Part of a small language model's weights: learned positions, 324M tokens.
Each number is 128 + 32 x the weight over its row's rms, rounded and kept within 0 to 255. Layers, rows and columns count from 0. Numbers have three digits each. The size before them is the row's rms in percent of the matrix's.

# layer 6 MLP down (transposed), 768x192, rms 0.0333, rows 518-590, columns 0-95
102:134136145157148164095144131116097115163144083127162150115101165161140152055125137093076179092130089118141117072139108173165168118093188101148144157109110087055120111117147189100143118133126109143147116138150117150202081111101089130066164086102101233178128220120128141152126140056102110127
113:067132146188093092141164142132144128152168088160140129118116143127136102089112075158179125086170171131091093104111141096129142121129154153137166088128157161086128118181140137091146126054131088137174141106154121138084170119177067115167093120157186119124219154100207102080120173137148116084
092:147087108120120142156168144153148129102136079110143092099096155152133095040094132140093119133124107141125096076140082128081098125105121144127156121130098146089144081133132134074079142077138127146121120205097150125139097133143117140174147122133125164144139098119159143202115097169154110097
106:133114094098131128149069117136148092090136134085130125129150069175176148108128135114133075147113056124086108106106126128116148144118076137146153085140118155108122126083157137114184134163189184142143116170100146157152091116098149101205181169149173124039093164149105163094158113151145032147
115:125094156078141215151150113081116169124099147109124137094069103130122142129163152087099149152091060175088116141140120140141086158121105065156185099152152168172094065152117109140094112151106187180174166139127115135135103123177175158153176136129130093103105165075153158094122114081084100110
110:088179145145135144093213113136108143102110062075179165144119102150149126085086149118096143116137131098118095167079165125086107057131091185165187081207154104170134095156121152077119168127168123164172106182130132122174123145129151122130158090093126106131109107127110102143068144130146076128
120:141128139097136129127125118162133111117163064119114150101154120144119072128148114081160097105192137155127142174120136152120094145100155079135164146116120141094084126129164105144116194111112136134068112112125128107196095145113122143103122055067101135156163111157158184140082137141129125080
102:124083186154143163147143120182184139144094154098125130142086111104112164098129135128134103060107100097109148111161130121130112149115105105146086133115148100153119145146089145107084100143160132075084088150138147105163092054132105157094136112198152132182124208123148103153083111142183107163
092:131133118151103125122141192094105131115148058145124140144125202068122110174132132097079095164133159148140125102124173073164148130079103149126117102096144212159112108105099073159090178164168114145189130175175108104169072153182129116119110212118078141143133120137149203088136129113102148118
102:128140151167105064167136140115158102089110159097138115127116167152129117119113106165068104115103134139056179167093165093189140142115123170153132084137124127110135140092113112173109095116121133135114099057159145189127155140130106098132168101204140160170115125119102146129143156154098122169
097:132144142161190155127141080152131129118146123128180100072170041116068091115098163100113096124137073113134085135088151121108063107176122095102162135123128144105098110103132111136096144201123145107196103148125106124137083147042108136084081151160169209117147107190138102092103156120091152123
099:102149153141143131150096097106071178124169096148146168189157100092118112140163135143100139119130127165124092114146088149137167108124115203129092121105167066170117119120108155052180172092203104110129177137153101161109096147129127097122109146120089136129178056111136120138066104058088165141
104:130094117156121116114149083158174104091091103116096078143080139078139163092123084165175137144115132147109139083096084123135178061161106140130154110149161078129147093119169133069144205097113098163100156076106080102140085142082096140147111155171110220133074106162092136134191109123116168134
103:103142130119139100096101149181108112138128190123107087065120161098070095156136137143121066084108144114145154143157112133145064112126137163147158148177110133203147149083121133048088160200177141104102084089125117187146094134115095139163098187161083184159140141119085108148134153106193082160
102:155115108070144152125129167107147153124188165163107085126144158109162146133178129098144102153066136133106081131130163118106090124154128132119091106104125119138108113150160096159127110137147129169158108154123119167097100071116042111128126148193193115154161103145147128146102126158124134141
091:144071141134144108103084155146052090138123122166155129126113123108156145134138166106102110104143135092106120098106193109143222153127155165146078132114109112109141171156169169110116103187113082093163147151112213096102105121124121181135113100101153145136129131119116092174106092115137184143
108:116175110136182151116154105106124177140154141091112136087156151180198116125066125106081093104137133153162102124200138138148136094153152144102124088155055073150128088189076128146086137182125099081098056203169159092152187085205066113114111135197116093116138153137118115159139166176156103152
098:110093133138124132141096167159167132149124124124094136124096132179075104186174109142111068162151157121094162137166124155164083151120053139154084090103117084108148192121078101096120151174051128194133143162135127155170106164127115127092167039182082099145089093057161161114175118113129116113
106:095096116120095106147107105108164149074113138157135150100134117164140096128189109106143087173137131116084086182165153141125107094123153132174110158141152119100126109087126109104123129094120159105180091100176103127100184145184113094185124177153171146186175155183137150140133132100143079139
093:164097091123069075059123149100152110098130117108099114111124168073123114105135163121090172143139107156122173089123146183173115129118132095162107119121208099157093155129140154134132135196142093148167085186152124129162143107128111246126137121123149087145234148133142149188138154064080107154
090:124122095125166070085095129098145134148089073195093140066074120125113184111144115124110032092191146143073098168198127155130165167161106059077139159123113134206102110114111143110152071127167164080126153116132132118101141113151130165112109149180108071094125122102080114093128151157147141139
107:084161138197134157151081074164142110164171092117136131129162160070138068150160067135143169095119105095147135095174143144180110165110100137145162177111106078147150153083073096121084114166160168157170085102148161147146149123146055153134170093163054155123121161176134163121079118084049061110
096:129186179168161160179167102125122150118180108125184115109149156128130094126109139120133104117076162110115093121153140127163116130107071090062097163135109140138097084145111059177103088173119180093089148100144133113168160113175161084084146125141130152120152122141114151092073153156096129150
080:133120091141177121067131136137156162094159108175084143132086097149102170113100088106162110108149177132136131100137132141136108117152131085076170082139130132107165055156079097161142091127126106134138123138101091101172116138125120123156133122131119133145171168075136097129146094124109198190
103:102116066096129145137132118098156110160152151165027117120086142137108120109102087100160092150106137122061075111131154113133121205128149125163117153141161131104065120128105107176187115125169136145053136113087108126152118114175165147151087139082156142169169079128141107120170185118196131178
096:164125119169170116141202180130064167101132110176142120079077143169073173112130142069154125141084109145122119131096108132108130120128200153168142161142178131155113112157115120194165109171093079142133117060147120158136125178100156146160159161135105097117107109117134081139155141127101091113
090:188094154148117095116107121097081194114142134220152169099144131120118136117193077144177113126139127118109099129115127100126147124189187127116169176161112095069099074127132166089108088042128135133202135110167187103122172120156125116113105108088158158148214140116179090181117122115136179142
096:122147111134140109140135129121141147158131163148103120084148101184109141136057132108180108101131139127122121195139124145147080123115176108180149191115119105100070150061068132125178093166141143156150139164122132116127094215115118136109052151184141131135135139114069082133120133120092143127
110:143137134104201140147125124120089157132118103111138139145143108112147142107109135185131150117128104097119170158150071177168155137111110123141074143211100153110120145144100133157042097117077144120067098160123174107133106055093150106139161116161122183103131162108105118102125165139118136143
103:034158093143135159156106111098143118155111140164117141170127094127088071117111186125097120123148181138183105094128191129103201159073113152178144168138116164116085146108088152166070128151106112159091110114137106120145145145119147122075151143128185127061098076103113113178101153156128146139
102:099099104117144121118106113127135179098077100101145125141180079122111133132164104150168082144169102118112154082094096118153092126179120124110138184154132098147137077111127115097139161116134096138132045147158146147115126076123059152056100143140145080148103110063157138134075141085147157111
093:188145126134145084124138161163176113092179127132161136154110118147155140201070041081123141193129125173101124151112065126121205148066132104139082175123098125092090114096128112085171119118156068133130127135137142099155151129119146179164120106182189157112064142132168086145167169173143095072
118:091125065115110158119114158135163181114106122140117120139119147146064114131083100115106086116105142159180151126081109159176130138163166155135079199168130102160168133165135179179133107126138142093106119109166133121186111097145127076064139118059160181125122161159154072163077124166183133087
097:137192104164172080102134123106079120134097167113128102040113165112098134171162132118142119100100171141164093134116132044151160146130114125169164112187143081089156135105147116161168166125157161088153142131140118142114137122144150120116122108097099190133143197144156130187146117136142120092
103:170106150161111152122120145102102121213105120119102120134114138078135139182148151114158149164122131169092192091119136131142111089148149165165101166134095111102131186142096124152124142086144147095097147150036146163147094133068118202193061122119122047162119132064156138119122099161117140219
095:109124144100131160107128112110192178126118150125133114169085134186125071151165104157147131179149152095136118146097149111152101135143146140104098118154144095148152085083036081133136092158164102094155148100144123121111132134163124068104102157102123095095099191125117127141121153089129090135
103:106095196122084152111143102137059131153118153108111177113125116092055127143080133153138174107137092111139099113160107125142122119116139154129109111126090177155148076182080166114172153129133118177186110131142184104202154114107056159117188115144104109117152138106137090157075092115091108150
104:088144222118104079162131162161202118104168095118103129123106106138124118151156101103173187137151158131112111098057139084136145185153151072100132112099140077106114114142180119118144099167183140077097104123147166121118068094085133165117120125149130160140120091161123111116128161117119181124
100:102144090199127026085094142143125147143077120088111102063070130131181152110108133158156132137138160065163143094112144145173094120162132121141146126088160146125120133149143151150104133150091196102115139162109155082139135080142114104118154127112145187100126201147045098180146091141134114137
108:146117097109104181142089165143156108113095142101132109138116131144135117119191127088125167148210169139111083172190154107120185060132142121123131135119161066145152093115170097061103104121131135129130103100175124104164163120140101136145129128104088126124118115143151155124117117084093220121
101:187118147149111025123184144134167119114126142093124119132146122120160166119113121142191141130140102082129107101128137132155101101139165192134130107171097124045112106116120148106115162086069146163147159154174144144122097155088138164115089137115097164115170079135087118182065118113144140138
100:126149076138099094116147119183143082131143162181115094127139205151109101103093114158130148114103106118154127166137069152144163127097166122099153133167092165081142173146109054078165116132089103110147167065087140089102116202129171132115078139161156148141118064133144164098125120178085144126
113:171168110129115089123131122147129103100162117074133117113161152138123181106181112111092088089103123110124100160160118162130136105170106136090115109154139131178083063124119082177121138094128130115111147098120101075134097102162071132097173070186122207119155176114162156135081179125156121088
100:085169123121066149108124130123162114077184158165129126127144146180129172124205109103091126134124125080120074147198123213140115122127125150114164087144135142153179159136146105131103100149098120104195064189142112092083088082225113070109108124093101122072129124145131147154144151180130095050
099:056087083126062213114099158192128117123140145102107131095093143137183137091104095149146120070143146140063156116144089124142180173144059165144149102119144097140155096141068158146151174138128158123127124084091140123120104182085121147058102145092104144156153088126104146135188085160119079182
096:118140101090154130117093085096104157100101195133144122109119081144127132156151141143104127142126111142123072156157191155083143176151086173100151126127137117111127125110139092113211077080182084153191138167156112183183096124147075136124142222101139144140133173156100155167099134048112071107
108:114126139113159127095101038085151171132093162136114152142158097107134150082131071117159219142096156127182105075186104110089017111148120130164141117148069110073147080116161127133131090112187105089190145159159128123116184105111091079167159139138094142136217153141087142112095148143149127085
100:095129166096132107178101101150101153052151094163123132113125113144080152096075147178149087074125173121149079127159151137122110136128145176119171157123093107078104109043140168128104139141124106160126154100171142091105094144056110176142169145130119140144120162146091149153162120155108150146
111:134157172125136136131174123173111101087111097097114134100131089134185087175101105149195149151152156111128147117077163089183085118121114105107115087123110171161085101099151122152139196105196111072181111096134200136100082178102126147117116111130115150166149152085137142140123113135111083128
102:141144111089131137075105089131136090110082175058139176144152136153208100128173170107151132129135099092115150139148123183086060141148125152152112138103198066106138134202161172173149187164092077133122132072139084041081132173137084144137136111139101110162141054114131180144104108094184118105
090:120152131120122106176122035168139092107144122154093157097108093149139104152157140098119150128135099123113093102169128160147115115114145122123072129181133162122120184150104145098126146082094181068135095102095091121125131129086162134154098175149140077173149074104176178117178094118136148171
106:098158167157116098129141101131159172143140100089144111151132124182134104115107140142087092111204065126152062124115160155166117212136078080153111107190093080138085137163135144155172143084161084144116096146133150151077112177095115095163060123157130139088139137148131085090133180072193118140
103:156148125061122133176141172155162091168122124061142143157139119121129110156127117067068156136080144096085168054165152171202105141124151162152203148102156080129115164116102147179146113106088083139131144165127179134080189089133152102109132097156109101176166160143151121145096155117082096166
098:168109143093131155171161147079132150090111098112093130074199109166064183078125101180088146116141149153193088104215105124147113093107141104091146134156201077097117126115133171119120144116155120165164113139159126137171136074177126154112172123149140081127129161158175117143180106123084115156
108:094150137098170186132124145112120133167153093114142129156140108128128118162170146147125135074161173123164115118168131110126100164051120109110103143091149139113124024135138146143118088125084131137117127118148164095118114211091089067036133133165155170191152125176129080167112117092212148127
099:064120098117112135132138159132138115066084114136154179182073137089149120110128095140165148056133141110107143101100099185135116165076091132143107144109115163134180051090145141116089116074098061165120164160092119170089164095108079149146149168127141164137114200103140134172112166168178217151
088:122128143111158113127109125137137120119089101125102147113070134130140166092162146100147124133149168127172086078195058100205173111133126099110170120161127110107179103089140172051135128125120116130140133121148147153056072107097115139183152114143100136174193123141154149106143088085147166107
100:140077119153116085130140081151183094152124126163115074154081149114174044096123163117181103069170113119117081159140126100124157100190106128173141145192121052074146163156140112104146149138134056123150135118120118096142099107100129127146214151139091077072133159123101097177082154101148120102
105:249120078161135074114146148141102073162108071136136099162131138133122062117133143177130125108140103137159143119210152159149135118139174117090156107159137118157144063099132136137084130097144188171192114114133155126114144148145168122158104113141115091109152115231118172138123149052158089100
096:164088151228106145113133129117119105136087129106170168152132148133169150091126154103108093080213125164140072138175151180139238131076159164140136085147125138066129113075116126141131127138095129123142177049094168132113107123119100123158103046164123115173148125089076086144075145111114111185
087:093108150163151149148125120156098142186153163147100085110132089108134102108145132116121065101151085175110167116114098119155103120141116080141177154168127066080134087123112072104157088127126123143106151145173175128106092141122063145128129098176103053111202124065134183103113113117184157200
105:130146191149157112080151122100172125082169149104102161200163155142145121150131103153080114094150147035129136154114137157167136095098116116096028118251086115139132191138164131112114126160155146123133148165064082129101137115132123098167117087103129113116085105089137148152167137144088135092
099:155146152141133100065109156170111135112127078144138118118102099137105142088159121128103110150090145113103144148147131152135157115151144191133122112133023127067177077116084162083116117108103126142133152094107120109119158114122133111131100139100177096151037123134131130095197058098137123122
095:167095172116202113128160135072143124138076144124108106099134094109115118132174097133080104088100134052127095043135138119151159124148152118095150065116148110146110191102116137125120177141144106181194118147098116150144133135088104123107152119124139140123061216132144132118087103136130124123
113:115131102113121141091191119135160142139156163128093134111177167148046144124090143108130082096170189159118177105229145165142138088118109124106169153157109146054130111125104095184125140186130065132147216148123114111101168178136111142109097111045125164098137128143105121075112167079129140154
097:149057097060126063121068162167160108103108129115078120085116163084142120110118150160128118111137111073101124112131035067197071157093113135102110096179090186115131149186120140137118137107131098110158159106113131127093197168143144113112189119117192109139175122145137170166176122198135118144
108:112168110136149139135138109150106106149174126178133131090086181144086115167099143139075098106098146082120112107156172122138087122166144097176165078093126135139149153119130114153079090173144156132130107163156099156112145113137170166119082112156099167087151159140128131142110140158122119072
093:124100128094163122106113121117134120033155075127102121148132105070136136117171113077130132151134147127120125166123124102146170094140121123148104115117140076100085143061134154125110066131110151142107105144100105123148150120148147086132203126116143107083203183134118140183185118099131076116
088:131158184145122141136128127151166098201128114170147137087084111119152118192178157138139161105108175176085159086173142087143096105122132144122198102063131131072145086180079137093105128121176062172115119048091181096094106105100108135075127094145142133165162128099155133100132132134099157123
085:132101131162090151091115114101168108147123171121143141108165129203098144112137155115196110111054176101076158178136152116138161104099192106108167138187184094085107122104163144082099169124096160093080092118133118157116126158106130106127142111150144170176080138205096112138128171107091084172
094:158141088145160135127144135085129132110097157141167141088156133142166115119079176157160144075130091115099107168158080116126109150169167153162056164089138126089134127160160175109103197124138163165133102117053146137151119134138117167101184097105099160141122116101124102141144175121071115116
101:097126149115212225073144134087130120184151087100088148086107151133149113134121116087113112059153162115130117174153099092141136142099145118113135100180162155136109146140075112130113127138115121163135117136122184120146033160148143128161117122178146121154098090117130141094104128155165146087
084:135137149158125157109159134163206195144074088113125102112135131131126144064041194159133130145139215128132109132140103091117139119165164100061125091165088145120136117118109124110170109209107119104071094088178093068108185123153146128136135120096098143141153130132087140171129088154139103110
# layer 6 MLP up, 768x192, rms 0.131, rows 519-590, columns 0-95
110:151176158133088120171163113184134113098124166100125149176110107121133192104135188068119117210179107066138101135077151150135141064162082123104142141152093078127093154139116135159103088109152089128102126189126138146081133048102072128119111085187139176069166131118137125103094145095127116170
095:110161143102105143120130079176151124102173125131077185080144156093125122122108106155135107149145143109161189114120096074125135123128110179127125145112139088125157123022132152110195126101198103159128093112115153157108165157120133204129165099131143144152179098185096193099205080144133066166
106:156113195097065072146081107127171108183141117103081175162133164094136087072152164080182103119100105128091101134132112087139111130156123118130143175135136070137161139089177139118134136117143150171092141146141148092186134127156067094140133138104140097194124127164073115172101112096107176188
110:110104141095139142152135096103164148136133079158106050040121146149220138148115167148126128125177145162144156103098136102136148125181155110108090114084102159150142126123092119203121160173159156144111124083095138143104118166140149150175137071075166089173138047086128150156126168189113095078
105:094163108061131077099187199104108172127143175127115128073143162085100143080083160127117108122086152168174149114095156120078087154187194102119139147086148146086168084085126110161168160106115128154130102155131125136159157112194102164109169132139118130131155099106142146084144152145126072091
107:092122117087220070073157139122167076104105152114153139122147099115124148137114121123125091084164134153173089136176115160097148074154154093144115161147124125103150113101133147089128043140118090113090105173210103123151164130092164082081102088113112077106157057127127166143075127144115179099
097:158069143142068095127126113138128080144138157121083124099119174107106111141100149080171144137111124100184108146068105136196169087097137120169110141106105140169142125127183125174123087167122142162169138101105093178162126124160179118137077063115084135144101119227173138164088203161183084140
095:141111109128125162099141106108147170135154122211122156130113155168118089145131151209142134120131107114141122211088075150137177060147098141146105100127135087149185107127137158069155125087131179127118156099138106104132098149066107115149173107092110194110089089105121120107149115088083153164
100:142105116143158118082087168085115111125193156123230107113120120118141136118140134143139162147171146096158110141134137170126062114156184163122149119123183147158045203151163180143106161205139132143140097153090120114145137081154139089143102071098095148144148070134123087160087128085158134046
089:078122151170088186151147160095092134143094152143103167177120185136175130168127122131164163117087207150126110096143151126164172179126141153145076113135125094112165107190114161103121152090123059129057114140145202140138109098150133099145187069111120078109158125091117114183132106099127140075
095:162088152109110118155163125110096161149127123103034165092117088153162157169149161133126122171156180090148055135126127087137163129101121150140086161122143126099154120118119152132170100120154147149125127136089168200150197130134143096138150094097131163156123134091094120089149121103151112101
098:164075186165120066080157178166190153098137135123143105110162169130143065128121146108158123154128146113157168196084078094083132108146095079134159102141131141158118027126120119135126097137162058079119173104129143124155172140100109120039166092089102114154166153181117119166128203140179146142
101:161094133075191107101134097128224095124109089109158095101136133139110115104092114137129106094131074164120132132168140135110119124164098110080117111083122154164131109122120168133104112098144154125149106176122135101100137153132155146116088052176136076107169144127151127126127138164124143100
099:219203095163145149104159106127098089085136100149143156157086125096145190115092156131210162098149152126141118118138113118131112139130125079196067128186106113152151182116083138140116125145166112125086162155138155098088143092125107117139169120127112152135140118126130082119121104084144051126
093:074136069115136074121159083129135143067119153093106138124118116129082137103128081138167144135114096093189108151145101112124165091138119098119121039147157122108174125131129147133086120119154083150129101093072105130168134160128150207168146086158128145145168140152118118116208067112124159100
110:179090134149187122149218174119128144102160138145110077115130051119125105134146050133130133137211116093123123118148189146078156115132122148103131114113127136163169166090086127158120102101118086153150094109147114184170139125125152161119095095110114154109163143089156050103111175146168133160
100:176150105118128114074105147157139105175135225090148120144172143120148165129120121122134138187115117090087183155158145095139090136107118116081118126113122133096150110152184115129141104132092161087135134160102133169115126113127101146124109179063115181135143151151123124121163119149048129080
104:063160126151150122138127162130155163184056100138117100140084114145101140113116195095148101084129113186143120090201100104111142141121110121130188077084137105182164066142065167168069162151122092136135123127158123144099128153158100150133130177091157089172173110119123139129097186135136129125
103:122136054103098097182070126140117158100206146125151128134099127186164185155196147101139124184141168179117147151124164094071118187088142107126149149123158157166077164116165099116105139131089114169097088112161085174171109121083135116159124117143177147182132105150143116158142105140095150139
089:100089094105104150149117168143144109097135133141073112114116146068134093210148112126109126125138051149077123116118111150119127105102159130101162041112142193130120125120151095184187119126118138154110146130154144158130121126103097151114155160125138118146084118101112107156155129191082095153
098:110155084108167110137124087123118107111135112154125148156160135167087141125162167088234182114128182161156099127100110163130061070127138128144136129110120078183136109173139160135130091169157125137130117134176131126152187158153147174177107162128080132065097134156173103072168102066139058091
107:127100141147153200160085147161120153148112152160126129146075138118108126101109137112135051112120119162101178147046079148111158103115079148164179141108166130145156096108120157144104124185134116140104124138130119128127131125086100126185116168138206129177053156119188162116131171058102139134
081:118118101151110183100103167147143105162149148113126189166139136089174101119133154120146152066123084103077159133115130089120122158156157147140122176150111128148162133076159161106159162114114102081130129092106129128129103123132107115128095177128086105111102062110162140103163085080137102146
110:175105139162170081099142104135129054107149103121174122099165152130137108112189140126067117119164187147144120142163154132139144085157119093099177119177117183082187156091091137118105089116119155121132145125208137212127152105082159129153112073097121167098120160151126090141134143093136089085
101:128104138112099140112146155146143141075154125092106107168139128135152097136118103187069182135111127194077155103100106058115117152164144160147148144090105183125153162070157150098069126146151165137096171120111138089112192122079180115120096088079179105162135097174166107102143159137172121125
091:082094123155082141154198133090118093112145040098098128087132149087147159178128120135099089111113155122154156113112147039122158117138124122155173090146165152109182165135188184096161184100166126117173126105110070143111127156144137150119133106118123106115154099104098121124201076137123078120
092:134124143101104147143092210097090161155146123119137158126124079108119106166151094134147123182084133129113145091128065152103125135048139119127151062140141195143188161155152123116064166106100089164072116185141157153113212086162118157130167119094171085143121120131159167132192123145115151147
107:122107093101182112127105167160124144156092102163166135134069115065148113095134150098114145164133201094177097171106183130048094147110163151185149172169118196147116156091154138177148116146109109118059088162130114099115135126129155140183079089102130080160133125140140114070094147182126152125
092:193137165164134096134135121067181141184127160139134093053138155099121091141112113131116078105099129113067168092099151141145143079192144141141100144124147111160153058120142096158123112122162089147120176156104069101116141092070128138063121104107105125155158114125215195123136087119127117143
104:106145165053127113182124120105124150199082117141078142157088156090149101081133098126128140055104137161150162131132179103137155082107155129133159042210177168170132150118121121162138098080154158155148105147127085123107216146144173160128158092096129187126090112068093114122081076143149129121
100:124160123136130149088094099155107101108134112150132112110144119110107158171052131138095114124132150120046120114073048076143124147175179151199117092110135142158093072094120118159020087163118122113119159156082120152134120179167087147118171184203157136082124126109088136094127093212076106101
116:134138135133162108144167143187094177110074075151107085113109138144111132119140086027081088123110187077077143057118089115135123153108177180147130150155131141120110114141148119134116093112106100113134066149122125168178137146160096087162148084148146177144132197095090134107139145141128101146
096:089088126213196128119132136163111102093158132097130159095122107094157099149114070136119142139133102134158169116092096112105164141067106189150131140106141159139065112116089135105114126108150032099074193131125111130129109152141115103122132139101119188110148128191101089121078131144083157122
098:112155111137117082117134117113138101091098119116165099071160100132190231146083104133118059082095112171114164092122164064144087161164122108128125123164147105180144165087127130155133088128145173187148118118111167131026195215116116129096166142179138115173108141086189118188100178142168120099
100:126140142133118153126148184178123087153110147089152129118123179124125105126104194106137151172132141092072153137138071137089042130124135040121091082123181099135155096163116175070226076145131119174080098179118150134120120137137161075106139109090150096123146118131157116197156140116099125156
102:157116135128172134100062069094088154202172155184144170169116146121116080107099191172183180071125108127124106100126099141116131085102120139145122124116161169151122107154155110132107148225111117146154083171161121115078125158096140129114121153127155124137078102130136082095135117101138136121
100:104075090101111104098122115114138119255157161126172119091130105110109089139121176115102163101082149134153077134116153135212178133067183080182149129127120106141085161094152145095150153150115127178110125140150165086151090135100126168161181134156165095114173102159040121134141146100104081095
100:112134183139133098122180140140170143191147095129101119097117120169139188101098139099153164173136122138167125098145110100134092129128164086120126174135162086159100106162156141162106134150062160141113145131116134085178128159099099069101139133076087081123118106138128124142092105137098186119
098:175127154105169087152137117127137165109128100141142112161126162175123106183152171136137118133124127109094164093155127075165106155130103159141125131116117086158159152092150151072068080184174140100075143202083145162159110160131125147095101143171098189151141092129093180134155198127146122073
100:137096094185128123109123177096125144156089128186138112117130068133135113106144155138145158141127116102101095113104100110214151106069120158126100159134123152135084115200151111160121136153165115146136103100153118135134131119126140106139173142116170145179137142131119125128129170147145065091
100:146176142154104100172109165155144159070094111128132115135097102052150103109100135074101175117161099060118136117130087100143161149141139201120147103136092173122139075071143122138099161064252184142082078125165085102055160109082106141126159142052172080117112133153088138106143082141126164207
104:112194159168166132095182063114116141148159124147140173120136100125127105144157164109102067173178128135161154157109175159118066109107107066136130142100167083148152140125064122098089094137122133055136086122135156100116064161108139111100115114076118126166162112163160162088132141104133083145
109:131099118138139132107102134139138159112156018096174119145121132078121171100117146100178129063135125108083176105102195102141144069118182115120102111153153130194131096089099116065103152137135155171093132098108130137127188129137134152155132122111129158143147080083166116091150110134183109134
098:115159076139094057170139145154134133128163162091169112156142156163170114099103118125165058133073166092098179140181124133127145167151157144092123177112108184159147066126159155128123173163102068208082134103110085090089179174111108108126093072160152130153165171164134089072177133120146092095
096:091142057155074098125090171139097173104076139125064124138133116108149147115075115077098137058095109108107144104138115113136178162104168101113061154157121149150104128124174145126138124159146193126118122176073062115087172090134199089173098126148153155110130143151082142123160136171118156097
105:169080109110128112119106173142139115130164078054144137144149124153189151133117128115085140111128083092135063142115118120152100092119053162125130154103137110118140090114152099212119092140108120109143144135118159162138151203070116152148145095087139154137127161128162147176096179062110080169
103:153112184100155138114135119104187152187112141118103131173185063131173111159097111112149161118127135094087102167127127107130140067124120085092087184143189179134108087135113119125088145131156045173135174162086092167148122105110142197074108131075082086073116110122110070179087150114134103129
108:184129157180119106098083126129161171177065135105140114135115067150113148096128143128081129120082113183129133151110182070128116152160142094110129129168126062115156161098150158180143098121113094171120104191104112107119132142073163171130090156173157077192213173148106124174157139104160040097
103:155133136141141133123129115098140177168135125087089139092136153165076139079124129135124136089146122067157142127103059135114150071152041129135163147155148083106082083109104156164167148120186081105098062150115128163098187165114142099166108089130081148205131123166163118099146159113128104159
095:118135135103116164133064164082144133172168112175104056127140144133216120142139163174062147123138074108123162160061116135144108107125130140171110111146136126093112183098128128173099060144121167206130126186118189110144106095192087141155135071125102135142127130138066090121119114114134123167
103:124116157137110106148107099136192110155107126110130082149077115169121125119165185169106136142140062116155068138141137136185109085178108102125127106125095154149091101144155169129118084087115181215124130126128131131147168103144116048162138074149117167108133162166097081108097175095114123130
105:150149078164064085144138131091117131121092132102143124125121059106125188113106150095077157111134205134141187111104102074117153142105134125119143171120123103105080177142089132133101107138085164053108136117039077152150156124116178168167116152088079127140130133086116164110178120132128103115
102:072122148110194120089106095130107122150104092131147134111083165137132080115084142118157151139118189103200163161098137126118129119131159061099138192088123159100121089072127122214140134183177092117096096162196126120154111136090092132080124135168137152109109118178148166104121220128160136174
102:149146103119203134185113124173188101130164163068063116118150101124103253188098118057120108133153207139128152120116102149118139108171086138132176160142135118142084167151090150086126121139112138111145062151131134072109113092113060123152081099144084123113125128134138125121154181166100099127
096:187092114114148123085114133110102145133151125108105110155081103141141112122155158180052101078103125180121117124151117126155135173153203132159177134170151087128111201139157112132079081131116118151137134118086056132121076135114090126140172094128106105104181158078189161153137130069073137086
095:051148079144121158082107137122144104110140138105108131056102088146125085158051122113110194099159197119140131170101110130118085115169123099131164142089161142126161079175119038162091129160150160110106108088139074189157154115093164163138130127161140143108096122165135080114173111207103129163
099:158131162110137140086070141134133117080147071175152158109172145149087129141154102153120150171100109094109123143113119115092149134155130155130154068130158180155169186121071131173077125125145110143138097143081136133116119090125131211112129075109117176160090132154209115149125101131176107111
108:114128169142173134173158121097119142182154125120209151098126139123135167108146117099100132138147138138076145093113157120097107112152197096117070054115149128180083137150108104183171099076114118109112108078140095117031121162135088218112116108090134095135140136114169160105169192174136128141
091:091103120141102152155136166163089127182109149124095083110136127120062055137127149154092142142181150151115146179105092130103169113103111115092088107107139151144117112099158121125084199098158187108082089066152123154125138183110152154109137175159136118135112092057151182158155079154120098192
097:023189045135136142125153173132148149111128134156105123166124117101089092153149133154127097151096152130166104102091126124186184204111163085094183149150079183184129112165102136082159158122132150215140099105118084194111181088134174140121086191099156194064131112147126114082185127149114119137
100:148135151117119113086107109142172163097099117176221167077141121140116126111152224056139126144123095118117109172103075192125130158118116121099123146146046151136084130139131169098109135117140129093116122107132115131165088101150124174096139131144135068145145170069092116107147125118145135127
101:116135132108103139123156185164088128094078112121050102164208150110075135111081133143120163135113110135112124080112163111153176167077103134104172087124142126153065172142135121111146159146166145110079163191136119108102184194159119068091135142113188147127132111135057098136165142102159088062
099:107147128131060131157071146147093184163128136187089085133112111191143222122099102148111114089173110146169120134111106078082146155099167124131102156118154111161132165122157127145137114142061101124112149100157096134077186134106186106147092131141176181138105068130123148093142136089124109149
119:132124197070150082083170062128103145078173096130124108118113115136120132135130140133090142162119143113145160059090115086096174129130120109111120100113169169124070141081156130145141137176091104133189149105123079145115103188136133184079131117111144208134090147113160105130220125102130101189
103:151194165149121110117087164121144079165128119133081131167128151211036086082123105112081178170157127144144135121151078122108091179092139173114061107141108090154139161116105133114112084167198166121094075144104132132135142117089127155158090146082077127140099090165101152127170175127133159123
111:144130103056164090096150165146146147132212155130146135086178104118192097131104159100093111182159127114129127126184065099127162099081154178113094129103172094076121126072140117094126093159143146102220137135096130118120119125143155102143141100082167133082127182156138107088165145108074132153
094:073139143124114143026091112076118147129082117140098139166128203115108138132101107105119119117122126140154147102139088092085136068075161120193142139115071135107075134114139133169160152110132123074122146142153164167139130119167171153157192158155133010130171115093147121085144148153133122104
093:075153164091123097120174108205084069061131121095105136129123124173076120152091087132149087067170140154135142177175110121074081118133202086100105118074128117122119083094194178115197109134190105150112094122101142115092136129135106121104164120160133113090149100161084159175134096165168102132
098:076147095129109116146106073110112144182150105133074081066182153159117148190174144134085089126117159181107117136118152086162083096171125132171065088129113135136108098116152187100143117124172133127163066044125151190149104124161118097170177105134129109148134152144109140086149077149126128139
097:158115151107107117093146034168162099162158061160110108131175146133153122147118100074132131093086171170192179104060164184150087147133118078086136096143073105139134133127181099143100103117143112143126109082121129134134150138132114170145091147144157123116172071119140106128129141137188150135
103:191131126121167151118092146134164153146160163104099134160119131133197114097128125125158125169195081083198134100105148103093128154121141160128138138184132165158097160142156130107163147207119120142126071077195183107123186116138158153142136108068073164119064120111141146086141132142139123151
095:131126117077082154142123116132140130159118094180092113086119123106097112108123114118117074069099125142139184139066138112102150119119132187144118079086194110105188138124147110179149173158107137135102171052133164153086087172116106164159167139098092111153111087143131145146083128129135082134